Weights of a small transformer language model: RMSNorm before each block, capped logits.
Each number is 500 + 50 x the weight over the matrix's rms, rounded and kept within 0 to 999. Layers, rows and columns count from 0. Numbers have three digits each.

# layer 11 attention value, 128x160, rms 0.0969, rows 119-127, columns 128-159
479569500486387566532466506577635544388494497512513504607530464471545518514476507505550558474445
540537407526433488575447446469493544464531539310420607481457484511613534478428472504451547545462
499590459538420487488443523497412600573457448420456548579451394489475625568477576497434349586539
517479563517401491418430514489592501495499565507549472498543432499504526571441462524483522473458
578528452520541396412424530484463516471479523474516506533395430527577515559488583549526497482507
472492471570492548519407452510519520479501526468509447443537474567490490475505540602583500528447
589511566574473572484505560643555474448429565571567399500562573407362471473506539510534573449473
515532591510495548416514589477642415466510457550569500384510566476537487378491488479510528408495
550488487444486500486451486563470511575485508562532569511565566500492472499472520465556463528530
# layer 11 attention output (transposed), 128x160, rms 0.318, rows 119-127, columns 128-159
482480479504533504481549550469454509539446561572580542388498533508472489534517560547478445493490
437445536464460483404571536522470470496479496505578504552517530522509496455542504530437465528528
489480537515497454463508625511527473444466547479528475421537490518496492413540462544505548506427
490503504484590469439534619494415511519512450613574490432536549468537479535476561551516511447471
483499517513416542502550536533514519502559461472455470444603570503439522508511454513416488449478
449513510497543523496503457504544506405493479521443585555461543516490514463551546512432573642470
498488496509455513463443445438416524422558470467396548475454500497519512528487509502577533533491
542488529529508496591497406519469457519526511489487487522427448560451512517499453438529573531539
516517486403502495517595512540514493468586450520518503476480464483449499479456497576522478484470
# layer 11 MLP up, 960x160, rms 0.168, rows 0-196, columns 128-159
454480536446523504553532472542435503512438471509551512518556576627522473517462505516489527543473
471505546531510505526446553505419521465455506511425467527454498419568499586565446499541499526485
477480521511516460494444609556452407573588487471462455530483445493451576509486500465445524354493
496446422473544530533406478582478468521461509499466394458469502514451392496489490494529466584536
547450540579498592517497458394574500453538479514416398551430504525604472528489446491540564525486
426529448479485602555477453519479575457443455435469543495475458543475432459482471456584494592528
484550460467569452542591561545443476439563440512596523381494569469444444492458559457570542465513
515487545612570450519482510622482465499614519538521426512578429513548412490477550510565505454509
456436506413490492452501505489507487496531559515546577487529483464577549421567475482508537519538
444530458514544567529449453547454493508519464409603656453475533560485524502467546484550491458540
515430464484514548464452571568555491505435426490504537590517476550531500502527547472587539560470
475512463520545439536417505448496535480472447513501522443481506572435544492539564557423449476445
550514510493447477566520364448541518490466464477547525556520571539533479526494450511429559454503
440511579456425541521422444571523472533483491527398576468614508398471493456550512395531486503505
572468482497522542439452512521504478439508568491490539498531401516503458468427530557557581441521
468492478420504402587468554514489451543442485441643613479443514495547438419531506646495394485544
591397484552531580493483492470431503529549508429525519523491535411441509529429496470604540549450
544512435526563487437571496518462522393490468527521489411553480464433471552449407526464660508538
516522483492490488534489553527542510419520567543473522484517521537491516476565501449532461474531
538490550416567430524425427467499579440646483507509548593528465675561516553548479503587448430467
487562544567558568566541480504578499392473575473564471561527516443595500355489500420470504487562
487545503553491537518538486527454465479500429484508510454477637496518466596442481545478482488527
524546498481525535539535605504528507502519469457531504546450499561506476544515453485474484503475
397457383426476466578597457432518513450511536502548463488564588506561419482552490512564572527512
472468451550488399492543532507561471524528561490518414533526537431509446583587463385519553475537
433500415472490484500464545541574469604510583441552472512424538436458536424514491546574493584486
468493453620477482558514382511490539562486480439448531489522563519415548478431463505635470433466
537487597513520477491387504419500512510525596512535494489521416471586509486478443571458495418492
522523510486386505566492547477453472626425508530456517476500480505508547488493534507569574513485
448483531465514490623530512531487496493570533472465481459419568499610524552466518503547414490589
547456547540479571514384555479581487506514403476539422497508525383433533472423530457422465541517
460513515392425479477529558399490447498566463449535443462522558450472538541491477535458489587538
542522588486541453416493537461471457393526542551495492503345497551531529476535478534555477441550
486449434468504503550555515527532432423509525536404509533487555501537400466501470554451524564459
539498482622379489561518545438593555487469531530434522441506443402538505377583463554468410395514
518488516549411447468470497494509542376561491514457489478435477492552449505524470538508544473530
488465530450512484554483524434565399449513474504506504546527446517535511598457440456476491521386
477483398475471501395503604505589518476454480510552463541509510578505471542455568541465552491430
519504511464490496462474447513467549515434458516545507462492591485525539564434495524568414483485
522522506500594506477493493438525574544461582489481518503561495581474455424429487487473496501458
482451522537532497441507490460468548489460461406532539488556482520443477513473507529579466540424
478583475553467509535492458515485511579503465477540502404556518407560467474508554564542484496516
472467494588393402397461535493472533519433473460484556509588524427517502487385526479494523415450
496531459452507510493523461460476504505507502497471494529466455508441541512464505413439551449570
579458532505457462555468461435574510531483587460589486547530474490529521453479488562573467425538
551487517484421500445465513472599478428446502490513572503577584538477435498389481466532505486589
444569472484564545525558506390463465500492529477393539429507441498574513433497516424440530513511
537459533571457522516455471495583473548458538419536467612519455426490523456471469407534420490421
476507527482479514495519510510496461448497468502491495425445471420474426558539498500513557551424
373494504531404552464540558489476466449523584568536488558491479534471476419427534472517514525510
448530432511421489521483511496504565506612433651457521499515553391466445518546553568459500418438
550476462488510428453464542441557484533561516351434478582530491510446523485456383430452508497498
463408389412490475487432545443472476484606503458545494457452543495495517541418501534520570467486
588411502486475545474523521527493495539515581463566436510445515473502554561378431474448476543540
505533501548493456496540608483425535504459571498417481446430491498468509572477475481450584531478
431541507565524495504494544514468515554448486496526430534535440540553493435545523443509450489570
526563615529486418551536455447518474494491429504546516534469534551544564394458513506610467466529
510423486515501520556412500503518556517517541483495483462446485512518487481429526471462465383498
561534461516470602533423498515480456478432577596528510500532471458630551474586552518554515441491
564549453422470504516406589554443503512548483451511484521419490550548484556435383502523562550500
541498608467475502604432556479451614545479494522429540545496473425591566508463480455521501437505
539573380412412475570535543518482518517555506572506523518474445415428553491440542422491409550480
536494514469515449517524481553494549490467495403487419472452447523494524546559543474581496512557
485511501554548479562389489460502501625470485504460472472515415540432475498448472443487575471659
471369558517545581509455534504556421509533442597571578444517559450445463521581450417556459485428
496521547544461480497493412531597590499468494573477552483500380447481529491496455450505473605476
460471487564433486429496578581443583453473498462513464592524580417560546518523596437523500513581
621589472445474509514465491536453530403500557558467450545502506526486528445545548493472555323466
484428478511514554472468533544531397552493523506400479533619518396468457528538484529501496509533
508427504507436461522528518587414489471482501545592551415407437477547525469419418522470469490576
510589546571357449547496513551607480474542472542532463447535455492363489448504491571454486501531
408459425555447514555555484386508602587436593526591480511513478456486514508446443460367480528414
518573505524422486459527520484629489566577441498455533475537560432526508488516460538426473535518
459590462543441404384518375553627494526486470517466495573493554457494524433486501397391530538516
483473527545473518398498476450475469472503510579469541534557601388447547486416462471442418463529
547477535565427416540470554508534548600552519407497482481487505480452499557495566472468526500529
485495367542534483408523553559461575490521517472475557529473477422516460437623514475539522420489
520526579603416536538615429426470483459355511529513457530501511451495559429500453499414481594446
494601472552494459512499451545552476423464518464497372485577526542406489473492532494535562401518
508515524572469475489465528444513496508423573581443490555529485559466483470520564464421484526556
473542518618534608499361455448555401519559480469527505480545556553505470491509498432488537516451
495516540592490510480443598519539511484467456501577483589598614523501528497540524567570436495472
537584471473556434452526450561531532490448541437477611522516446496459540616504421542529471464532
533552424537453506495450488559443563470521601524543496475498461477485409638485546487510415548533
436445442523496501417504442457528472601470477501566577410542515547480481500446485536524501515465
455433464568491504493476497580523484519496593527557481497534527455566495412466486459420479475490
477487431534495517560529378467472453517451474487520580501489453389522526557482530600427416494452
468480379556596481482523480460479397497502530577547444483487533501557463469540565559449426536549
401511471502498480488442547454448501554450611557480505558478467496498530527480465531498557553451
371528513458446470484492586583500464573463488559509545476414482439515595522490506453470441584453
499384572510460536487462487405513575540615526564422471466536448465472471513518499527600483516522
479472469567555535567462596409552498462501545521403481503372532421529468539506437473422502503524
464457526583508422440484524523453482450477554414522506453464524475547489478429437518626538445499
390448444479604508527541493605500440519463457403478447426498558492476489559491518585554477486508
396486482535513517455527454552417444553467502450527508532415509569498548519585580435525526582468
436587442463530557520539521403468573596472496491456515547571533567466494458425442442467566526445
519432479545477497467544514548507450453393427493514525550514565456554455485486473430513535512511
609467446447563528465552526452476492460555499513465565443505524510500559567510426474521575606561
474506464486597519467515518539535487512505570556505432427462478476450499423381436598514540426515
499512516430468572486458535526503437392556501566560433555549566458506461572457392530372466524521
468481504512515573577569522491534510480573493427510573478510520478527430466447383545498562500491
518577502483566446482459437396590498444487497479562594450438599495577493514432573587530482558488
510525564543582498534543420589481466489493531501544506611446561581472559570520462436511565497543
492561468481465474555500476486548516514552489513540560420504363428577572504495516442562506543440
488559398529496530554566500573451461434562595494483564581480491476557551444475475478445610484543
463470448517456466442422537464486499536436565467481522571477551531532478548548513521545389496507
480504457411437483510472533473550549531639425563436486432554376540449496605496474460475509550601
544441560455515427484462432436424504392442582488505550554455532457470475544519561535591506506556
443401461513500583544469517502446484491509614439547450510470411472429489459486476449480472558588
472505497515457500566504417526474559470478486467612504410477473568500535463520567406552482523551
533428490514535505517532472512519459494508517446445468528585531490587570528563522456441514551578
517427459531453520478551508443459439549449524428490612574381472467600427501527479484544526581478
449483511494464480510493615379509525468513500523523473511402420556583587554435566505470434532434
496536472585609436557432596461498457509498441484427503405454475555440498506519508505624492562433
548513537497504558490460559408609504439409491519466447541550607460515538570441494414494461517487
534447445442464455520553485562584499449539467560507414477437444457525562454482494454535472515523
490512507492491459500427487452545502522504472546550569506490496477581501482546601489414498613420
494508518465481479510478527503517445455456455513599492479534515542578494546541450453438393475458
404424481471482533553489545482499402515446571424450524552595452577413473511404529520482525548518
491505468430458533508527474476563395491520464487516503505603434538538553554498554536478477526623
458506504533439516542416490486508545468491538592494559470448489496494442530542496482587490466451
562466498484514510518567542468476505517565462557503543524492506530466495509521467489530574504565
494534544510483504443498563554488465485490452476494509564537588499506355426550521505458473494509
458441563541487566407554473575599464428480468532544542587478552490503458490668509513488473467436
561417490557422553451479543512499489543465506533549574544572442439530459497474439563477552476521
455576493471505411508482528477577472525412517565506533536501525526531470520661497523534430453540
661487625429503456459548559497514500513592528494518514457398395528457450473411489540514450444477
574458401462489494521540484629550454383489483522548492472518494546569515441536540559536448469574
473505469524537492582490458442461599509463486468564509496413498510536512502652468502453573525459
554483419472481424489482546434473432530567566601490456522537511465576504477411470510424501527423
480516526508482532519464536623486497576523493546504440458500539506563472489419400536476535429434
470523467438449512445378574471528492485538471506538496548510445504440479443543452516508422489407
529568476552369489526441483528570459475504507407508418508498527488585491433481484505512483496548
483539405450503544535575521563487495500455612511465464610486502537533492512507534521536518502499
471494568486576439499449519523471484533529451556517595578517459529579482621489520464570456451470
420445479496520450529463529516436486544452477524557601480414546542428512529507458494521498479479
538486531546456513495562488443468536540477559561558509560455440416445497553505434485530551504426
475513537575486535578563475425610419403545521513386579480535550452519586480480447515522548478530
474531419615545563461432455537521503522538575543488485590461527437578481440473501473508451467540
529449510484498485385529484428518536363513443465562497568509531515479439473430576505509497380529
522431616505519598512544447451561535394437548418526520510504479416552467530538451524525358498459
539463537466371511472486586485492520495515550531449529521524480467488500451539541541515459535484
456576513592493509500433535443495414434521524540539495487549499510466488423487403500571534477431
517559516503484490538450541466432452500483503594466512485475466445400608529539456570466482548475
499462493555438512533457480503569467454538538387481464555528477539513531486516509516527500619507
480556434491563573494603505447514472446443487458432500582499499523608432503422454452533557512485
566506487552517412472501561526416485511601535491471455586545492430495523549439411535479491466482
461517651493489459563465532529540536500520583485580476465603493587625477502473503482460467532449
621578544528558434505498577541425546552528559444550421575519515558546557521481490534499500589462
510500538455537460485580508504575528479548472484504574463505488476471514493478514511422486526468
495476550532576568589460466439541469470449451469516443563484508577513521449505482515519597569510
454435567473429500629533467334613507463521427542511446532576526434439463576493435469497474442503
526536435376547543578434530549464506505451448451485566435485472516448529492440499471509544419492
492521449487507535504523565551447412486495541561434460442430455530562432548507495508474555447440
425484504401443445536547490513496462487473482563503543494504545439509562500487400344528497429508
467478489477514555529530449507509488441487470385599581573490492492504496522444476499423534398614
550509570501472563591590492504498544417424481458594508483590457473516461441493480458409576482520
469467442544534475516478455525507494508580591561418540479404478529562481446516592479486464542572
461466443503540518517532447485451492454525501545496475496481398544536537473495432481554502450483
543453548482489393582549531539541518521399502495576489407518539579561481517509520471591430584531
478539402453585450499539520512501421492373531531532594477526487505525539521426481546421514527495
522436471525532475599541540524431508481432502576538515576523528481545440446546478495535376459461
533468501426462506419431447515565520458515436464527514517502514498552521503429465474564474535395
438533457472579563539466498516463423557511520589556495519486499476497533539484510513517468480359
499533555557502476525466520581539498523533449513604425439550414516456397546552476446469538535552
414460546469523504496388426557575484447527492407511536564447547584491467524391473525506485500453
580482518554433503580433474462496544470458506491516458505608448563431452581424520431478600552509
504504510527435436577492566649546459422499534548449475476525483472475539414581508532577404586572
506479541546486458552430505641417432540542454455587561499550461496500529486534471469469431604524
470581398475571608590486564476428462404560522510454371582428566446572534524533492431465482480536
398523443506523489501571495478465503475530500494603443598551499437508541421565399568507408510499
577557518533483499507408455529494468489471519567438455439426489420501490508476513522503478464532
585513488465485473505464473525430478523480541445494527541582543466502502502423489432482429440476
482555414409530489508524517570536465414438484490499475509510504550554478595467425529396468522499
539464543591537359463446562493428534522372478451553500489469434421541508474487505455497468509543
518443574482520463575439512547442467539513508541487509554550426394588467569513493577431416497485
521494415613495402452476536479539443484483518476477450476442502572511401452446480371544498387494
452475511542505530505473529577426509573593499495528588459493548498586451526533479574490479444392
517528507502560503494523493507442506610511496490590496574469495552484461509553517515423424475469
543568472530517575419463449488517517384441556459506550488431542487482510525616527480512515445491
472476500506504491429562447508490548506499591496487518558512533471539546567566489479583487472531
440468450518494606522397568532507502485499494556504568460484447488478589524472453519444520587317
477440409524446473484536484463570549408484484501512398478487504540538501500573523473467484416494
596491520532427495495568432440488491485551576526447500437431452395519612570519498456530473446510
467531538583529461456492591505462402535450471497486371563635533478481573539505488584521530460499
581515467535541535526565495550584487489502435529471406553483518546483403473467508567554483483565
468464522449472495550485457442478466537535483627601459490490545470596449556512424401431450581476
508482448548517494566442555579502421379555452516429516463548528599611414504561494463545480539420
467466502544436485549408620499452518460513538618511568486426490459590349413528467562612569566527
434398553488453519394521503548418448437479457460458525493540458515567489494543495483450464435509
515550520534513450508502530486486456460491450463543430481475521435506428444543484452486528525536
495475503474524564528432537540559500488458440434517509489463605430587531513517354555422415571529
527504558433502522406544537498415446527623504533495533522502512546455537571489507387458461412487
472429509522451515515483473499526498492572509508443583421571567401485463474495532529586470522494
535474479446594408579468471536497449582545519403529527526476408537536479589513489595534467534442
507459558525442430551541556528569503614445544501580504541408417569443497497567440416399517429536
576494585458501545581504526526575466478519494498526499598486582494541494437508515535518528491440
# layer 11 MLP down (transposed), 960x160, rms 0.0757, rows 0-195, columns 128-159
536464551516499515469495509447524550427522532492447462564508452438524483538523523522514521454560
550504406500523502505510598474517514483514520496643549465531472500483515453447490502478538599535
460477500388488614437553540533522553540472460411540511585552542472496545494605477342484505507530
523581555489544452532492534479457549549538379543554522479617510534490573529459481507460491440466
560451508534439521412584541503406510449466400413431446384558480482478531533476486518537559533525
517387620540540533514443477570511501505530480492522476475492502555387629446482564506448526456536
550392535542427471465505483471578508600431534517474489614515439537502510468508426478447461500595
565384560508587505458502534601480598497533586547656550492517502495438514580420482574486528529625
544523338479544494511525553503539469547499558498593512416442498478406465581556538521483459582475
406482515545548445472534480521580556467492522502524580401465507604541346544466514438459556582639
466526484555499477552547422506583527512548575484514512468467475522505459562464435510431466424466
535477526436477619551496522466520509538527479535484572455584527464495530394471447584506542398446
500516477513539505454491567537455500468529554513433473450463456411548493453497508543539424472486
580519394381580454500523523457366539473465562488483548512446410587456476529507488425504516556527
473480432592482478449503559568518470605573474580517444390435540511515571547555624542399496537567
507392452566499474458412511498494505551516489469464566423559490590580474534603509509537545464561
501476450455513456479521410491544478478551450703546528383567446462432513597420514547512458448458
448480592538457392508520521493507511442440555583457452513504511471498493446517558598560477497525
440569555429573414417525514465505496494484462415456584416498517498489434548579493561577565528480
481454545539484525507488496434500431500476503458419457433534459510505511519540520513472518457499
506540536586506529499502498453595546500439540441574474433512525407479510539485517483557530475532
460441541468511479516462587534422389559497552525486480429571510478493512485476456503420475546525
455579488525514477468472479479497470565529602598477517420549443476466466498494523467518477390448
496568588617498468457469547501536438514496492486510503512474444470580569510426521444494438429562
516532408531546522487544469536531576446489492504466506434467472568499560506426512425510527530506
518501477427524489534517493581473458503466516542485544574482490515485476496471582491547469460542
504477544488399443501469509463418459533455611425539503454470490526487486558511546485459525476411
554595517479510501606539456484434497450488507478579537428487531430419495524448446456504556483557
439470472508560565463474434538517552455596504505526478545482521464482455481483455450445473548520
593474447494495542414448432455530458495439459550604518531527484504365528432537524511460631468424
480459516532500535411478557461463550432464486479440466493597474535574523481481573364532573521471
508445487502590524407471486431453580525532515496401488502476521452482505500525575543544505563497
494412468455534458480459431623517490560391484540491489444498543578429490493464588477532475582563
546451494489487481477534588523491486514488541513443534577565443522483397420481511534394539452437
546493517427517466554449442460551407554541458533539466501508494506472589510462583459551534550439
541451385501444487493490388546522490530443508430495555509508497475428522548492567494462538522477
505569513408530541532526490456497554508521506569398450375465472546501501540492488537463552442513
517526614455480477641561475538429580487534529513415500477507508435539501498542458508484488449573
485538499566498431455542446497436495486442503458441472499473488493539427577507478381390438533538
464461475472434467558561568527472449497510463518565483505460556476479488610547444514501443481523
595461489510483501528525526511513471536424537522586543476472495452492561491386528509515494475577
443426545488552403462537572498471548457502494516567438496553430556470550520539389425494467529470
487529544514608494557502400552392570485488512503497495394517486477478533635495473507505507525505
504394484508496527456408526479489505531387494502469565399527450565536449532461506451475586539548
473450520511503467518450445482440490415510588481513436473507458641505556473522578476467498531433
488543431490455535566511504598441460493522489559545523487522488508527514503540505484524468534499
577398520548534549462466459525543542527470466492574499604509536485503472578470475538542460445444
438519511374550501549526527489445535436526440610502477379434546550496500510569503533471555520574
538478442442564422495530516486455534478443498499389465464497484628454540389445585427426423484515
536520451471480493442424433502431506466456476434493548502484483485489569590553589547490443547468
550515507494447447516553475501489492486434486512517465443463520513497483515443569548479439452516
546538511494540569512539550568462542484530500574478455437484515552519482462523530525488512460513
507472482513530465517390570495433412493590472487504464531439466484485539463465494444498520563482
599503554504525596500568539630440467527529565425500445454556477530492454459409545448444447564516
476495458380619529481469546546451401504537462544421527504500486467509514507565493556475475516569
536474484484548506464550432490463460573512506433451612536544454515489432431537541547486411484586
579478452492570612461522517543468471469511633544419492491480463480438416621524435506430548510414
461486546551538478505567534469468524463522488523534564523604507446449501543579498536595502593507
478410564568484640468464472363446535577388434578478501506456454499564478481474465487535744483466
471506497573484541499464489473549514474472472428456401519417536504518491474440640542441472562440
483461407512585498440608507490518413450556495533574519540470457552489475598534495564526435504521
503578369391590483574472477448548549586557433431537498456379575493448460546536493455533474562437
514437534559463516476442507473444465539516509610500557469475522427475496437411465551440493530431
469539490476519546460508511548462488463515511530477648496458540554532533542556556513484480466361
592499477609550492563520479534503519545503450452533481380550496544451492457520506496510603548463
469557518488494515472517584494427474534545480486568474603453591508535483477507479491486432384467
507558555567510480486500449592533521583517492506513556481542495545438543554453431496468421489449
482514565477492493550561436464592556526486508391565478554603494481519544507496595547481488537548
511608534486486442526546499566461565491456466621519489433410475516560478492405512610509521542466
472513552508579518588500533537551511457455478528395460596599492463493468578478520462489368442498
435526498493579479462455516529480480474467561573446482553473561567590509518427487527499516577519
591510488425579579465509501562494512419526449534460445529509487522493445485514540490538529549529
464413440511558459535526578589396469440489496580482421480465499507533550545472526546581445467462
457521499423458516543510504513552446463334448551523496518572507455387525500596662520566490435397
423422442401567459590540534582481539440585492588549473491487532483487479505447520560519436460414
449549444485559524478555441545467511419495504536482510507494511457529503467526468473477453486459
451493512447449446517508486500584451519471437348371497552430540439539567511447446462495539523467
403461499452498461435492610432390498555508509463468501483549537563472458518509434513507420480486
450496499391550546462531551534456570530529500500532555494497429440488485607493488520397471602496
460499437442545501482534502529480506485597449454524526480520549435532502497423447465596451492420
459477542540529497481442525498480396490477513452521540470581476483597503579459433541518535461542
483583484491514469475452470468482511517543585556450597409459493538451498548536540482520556496463
492496517536501564469506469533579534478334519435420530484461441412336551567575502410475459507520
526512479520593590553464458488479479459530515552463472362557467336500512572522513506491395519533
456369351504562417443495457416526510575469515516423514369487499492457502517426541523488441513478
601537505443473490494531469523495487538443452539476541457514445489480533502470503514525542427493
476531510609441503498505486512492444504406466484514463468533430478474357490523466438591449604497
483451556429484558450498492416498493464465495452425550517490517541489483572524541513576517441477
490490381389641487498536522556412400506462534599593395423576531478491510515538488524473434421375
558476487535517500526430531480509426523478564488590563459482561418444479460450430483443495448453
519539527500547584537477511543456500433407465492566515470476503485477490509511574431440480463508
591491403467512591505543482428451466483534443508496440496491371453555582577541526520453599538521
547573449491605511466511525522623431541475455570525487532551548493429489521569539558380498534524
559562555523427478509489508503527532547534499586437528552395528582500490510479478437432542459459
520555455530509503559448462572540446482360487436520578466463501560505525488472582506560442504548
512386565530478465513546494577516475456521571538465387495531542407486429477499508588494453533450
400563499527441482554470482496515522518542491503574542452473523493525545438505541583540488503513
491555440549483468460447490550456480556467512446472443526450444514458484496514524547498459427457
505430457532485507528474593438499545518462508529550548549522527503519576494561546505466522523469
631436504478451611475437467501446564448469520560520408474466478419527439445470542504436496557503
512486469483503551554532516515482525552405398547493515522462412476510427462433549475485477517451
537457515497502551495509493564454560504530489529469493467509419483469502603590424441480495457515
512440416460542528428445594424492513540509508464536518519521450413478456403500604557538490483541
552533572542453441483454470535475487428512443503566485527510496569448496461498451531475494541529
491494504446490534528518550533507552558519474505521504427499473546453415533506592519482527474362
544563578461542526523449509510486522490534508453454520546540477520523506455529549437465532524508
465431581500394533425469488469544470505518404456481427426442485522482502469558574432541569462560
495502509524411555577503479512542465482522422556573484457448437554514476473400460487413480562422
490395562578503556438390596423522477554491531446555549517513466577452403550532514506501482476444
549537499443469503462483531507531480578572542535456450546447500540519443438498486536390533447523
536532512520421482506454515474541353546548488508585537452483566384473472590459520531498550463501
445381573578520463547421539515477465528605554502379574460364504474403500459570472515483482462533
512455497537454452472529481432483433508506436446541486595484525513534560598489502489483502458499
526530442526494512511500364566541571471517463515509505516568519477545472489545389543456574447544
482566430471568511535425583515599480525560530536558437596571505533458597580491535456441438484600
588415511376566474484540568544441483497592481529504517524551479445486468551461497520468536520447
546544438490504509504497536500454451505427553505400463497479543518486456472481491508593534486481
467509473553525471504527467504481463508584579417495461465446499411529547464511529436454575521562
578448478466553495525496463541521605512584380587467498492539468470533488542559479589527509547412
550500523475471509495567434443529559572561451413398533460531558465492534553479568453532608469549
480487449404551468457482518504386448457561475449523600422495524497464486455558575472469545545538
561467509501513494489510463469498446592519559488536603521446488492465516500517480512455484515531
459499496589476408536510451471562486529442536487480502543448432519502560444460580517487512459446
522513501539483541445491489537555528532541502483478531507476537554585441509556518437591549415593
435509564587478458442506564424382544570524481498486594537496596399472543599561488401425503524513
565521472483498587510460452509444445498489542484491558555548573537454547498559447486563603558507
469507470493518464417517522466578400425517505540429514547529522479476550494529561507483497493530
572457410520409510431408414672531466461537493603502564546426469469499508521501492438514485485513
502481468490450524615636489489482490429520613463466537524569523492459525571510380421456481533526
515573526528494547550561471568443555548450464456536550415464484441391466575542484593496486479518
492485482490533467501508505444544572512455521475468487564598448504455490473583637467483563582490
419494517536593540470561484499487409479409439408459490522530642462464504488560512486481559514518
383486537456493450542386418432443444545440591566629481513503568445532521512578491510585501462485
458525517592494533427564510459496547541540514449348499500456498518508477495423512527448474513480
546492422465532550556443476514465489531528455479509450407516470459536524490506518432568509458472
610576513519562494515477503514509558532513478445600590486505431527482450535534492592527455521511
441504507500517437497588476444412485498535440463465458514434532582406513531585482460530488544486
498528557529531491517516506475484523521458393559428553472546586491495507506443573507598470489459
495526455572485545531560505519483594536449526479550494550525460544542572539488519562474557522485
514510504549455471540453501535525422549519533528545517520498476525559510518525452488437488560449
520416599516557509449561435488588475421510533509523450516483477438474497565533496477472363550463
398450532567545458476607493542495486461581505539531460475523482512565454520494535431505489502490
461399514550499592398519568505498504498508579551458435468476505625540523555567615529531506560476
561427559470486585552483545546582506539513524494511533504448547549565435558456574473538516452606
473493460534557439529491459483515529539504574490456485473490531504535543534471458507484525533474
545440476464426573492552511498480585479536563460496574503529419519579542547460409557493498455393
419523448449525525524472443505526511429467458566512535320428511609544475488627521494508566535501
557435506481478502526501406582572429587527436455511538511487490511458481551505518538487528417544
385423450523440564507538448467608436472514464516430573491491552499479531456473564418516500462512
492546424459556528462405431491498483517503443515450499505510545484477478555578488486506499447560
532528469499418468444583523504534541537576470502469532376504537431511456527595554490466414416556
491505423515564524489431508469622516582491426481402374457386576513563483492403503499494485459430
569501539488500504468516459581462433458488407518472474451578500554523563590567541538451470438515
456470522347558502449468428464456466521472496525468497461555461520427510516548545485402497518542
543432451487451483517485497507524500451462535493476493466483504532526432504502545508442527585432
509494461518533465532522462523534468473526485585468556550498513430414494483444504456529543529488
384527596546417606515467517444406497516542531474384500475524479509455446537522520496533586431525
498581534501502516492535579470520484504433418476592482503569518440422492536410383481514504502388
521581500475422541533522548460504467508486496589449482545534538547497560550495542563524541546473
512560407544480589516460526493453517514540454475599524464550581655477563585431449478615415556552
532548542565436524522410564493470556583524437495542514413429438525465431439534451431453528545500
563527463404589504410492471502485508517405550415490522498531485391470566550479570607497473506496
427559499519486509540527438588565470503458495412429508511522432494462511511508488409467474519598
501511444526496491538453477490555496507453492464490461543490450452517477505481442558509533566594
530548550474438505610537489415421502521562433531518519458503500466445442560487484393484532531505
501524532533481475476490487512601637490540641479518572454412456650405511590499481592486486627547
522459521482507523500476537434528442443470434479498485501428531527481426517510447522458514449422
474440531505558534441502522421484518490527429543513533500418530484630466582487519510534517511458
487532542450444391470459462466557521530514526467527478435558582540491410529521483552571514509427
548583531618525548587483561546582443397465531546459452387490590534472505589583512487521570555505
489578498564543549517551474513509555567438455471473598467532489501541487460536415427456511489523
430442405486483511513486425452530502477506470473503479380533595552462509520529568483503553521435
480516482530529518588515535450506546548573525555470378497484508551466573463611543508525481555435
501514511562473467493556497492569556594566586495540467509508525464544549555531477501489482515470
511522516435450504411589468460491508461450524412470379564574503484453527431482452453446492396539
461423596367405525516411474473484461645543478449463563519573423516491524511496427486521559548454
546520542505577489531497575446416597418424475443581475564458517557467514498512519565516523512538
459521492544538498541551619499534500620556511424402551531504522459501472461594490444589472578568
513417520499428482544460525461520496452486509482485508480567523533477513458486513475550494514565
487534537529360640539557544538490663524574456481537458441450453540488550556468672464486454535516
514404580453459509438383544559477564480546528423503537552506474490459455520479447494589519399478
461452525431461460484561531402610540502487531500449629576517560476552476498563447487485509543507
526528547436483497467458504527469507549500518527516555476518407479468485554548498497510453519466
451494499497493448460601469420395555566520439436446456476510457572490526506557502615512499472502
596497487476523581463520524470518465496536521520488545583498521460492543569517490460460543513446
518456526531459564509499485551434519505505420510456567538480430593539435492517479515494490447515
517465516503406580437552508347527403543430499483522496488535549402526544447473405555498504463385
522411465478475574426517452483474497662393509413490558592454480430389559499475556526435506465585
533588461494652573451531461487560454539447424477488486503513536501439528475613468483510538386567
527418467482504460514484557482434562456450475475498422445477447585468464408574465514488382541474
529532410531537442477495465479469506487492506459500504498559521554485555528537545427499420522495
507644380518495497538549456474577565409514532468474542426567523522499482415482510463538581488432
495463524525510487532566481516484429485464499498518491448493467469493466448444566374463477500398
524502477505540508569518514411423489463569481486532522422501470504569456416544521459577555497491
463538618483455574564545539458530507467414493544537472489453466509457544512529446475497496457530
616540444372527509566426486465497527500501440515465577560521591547538479506410581502560536501598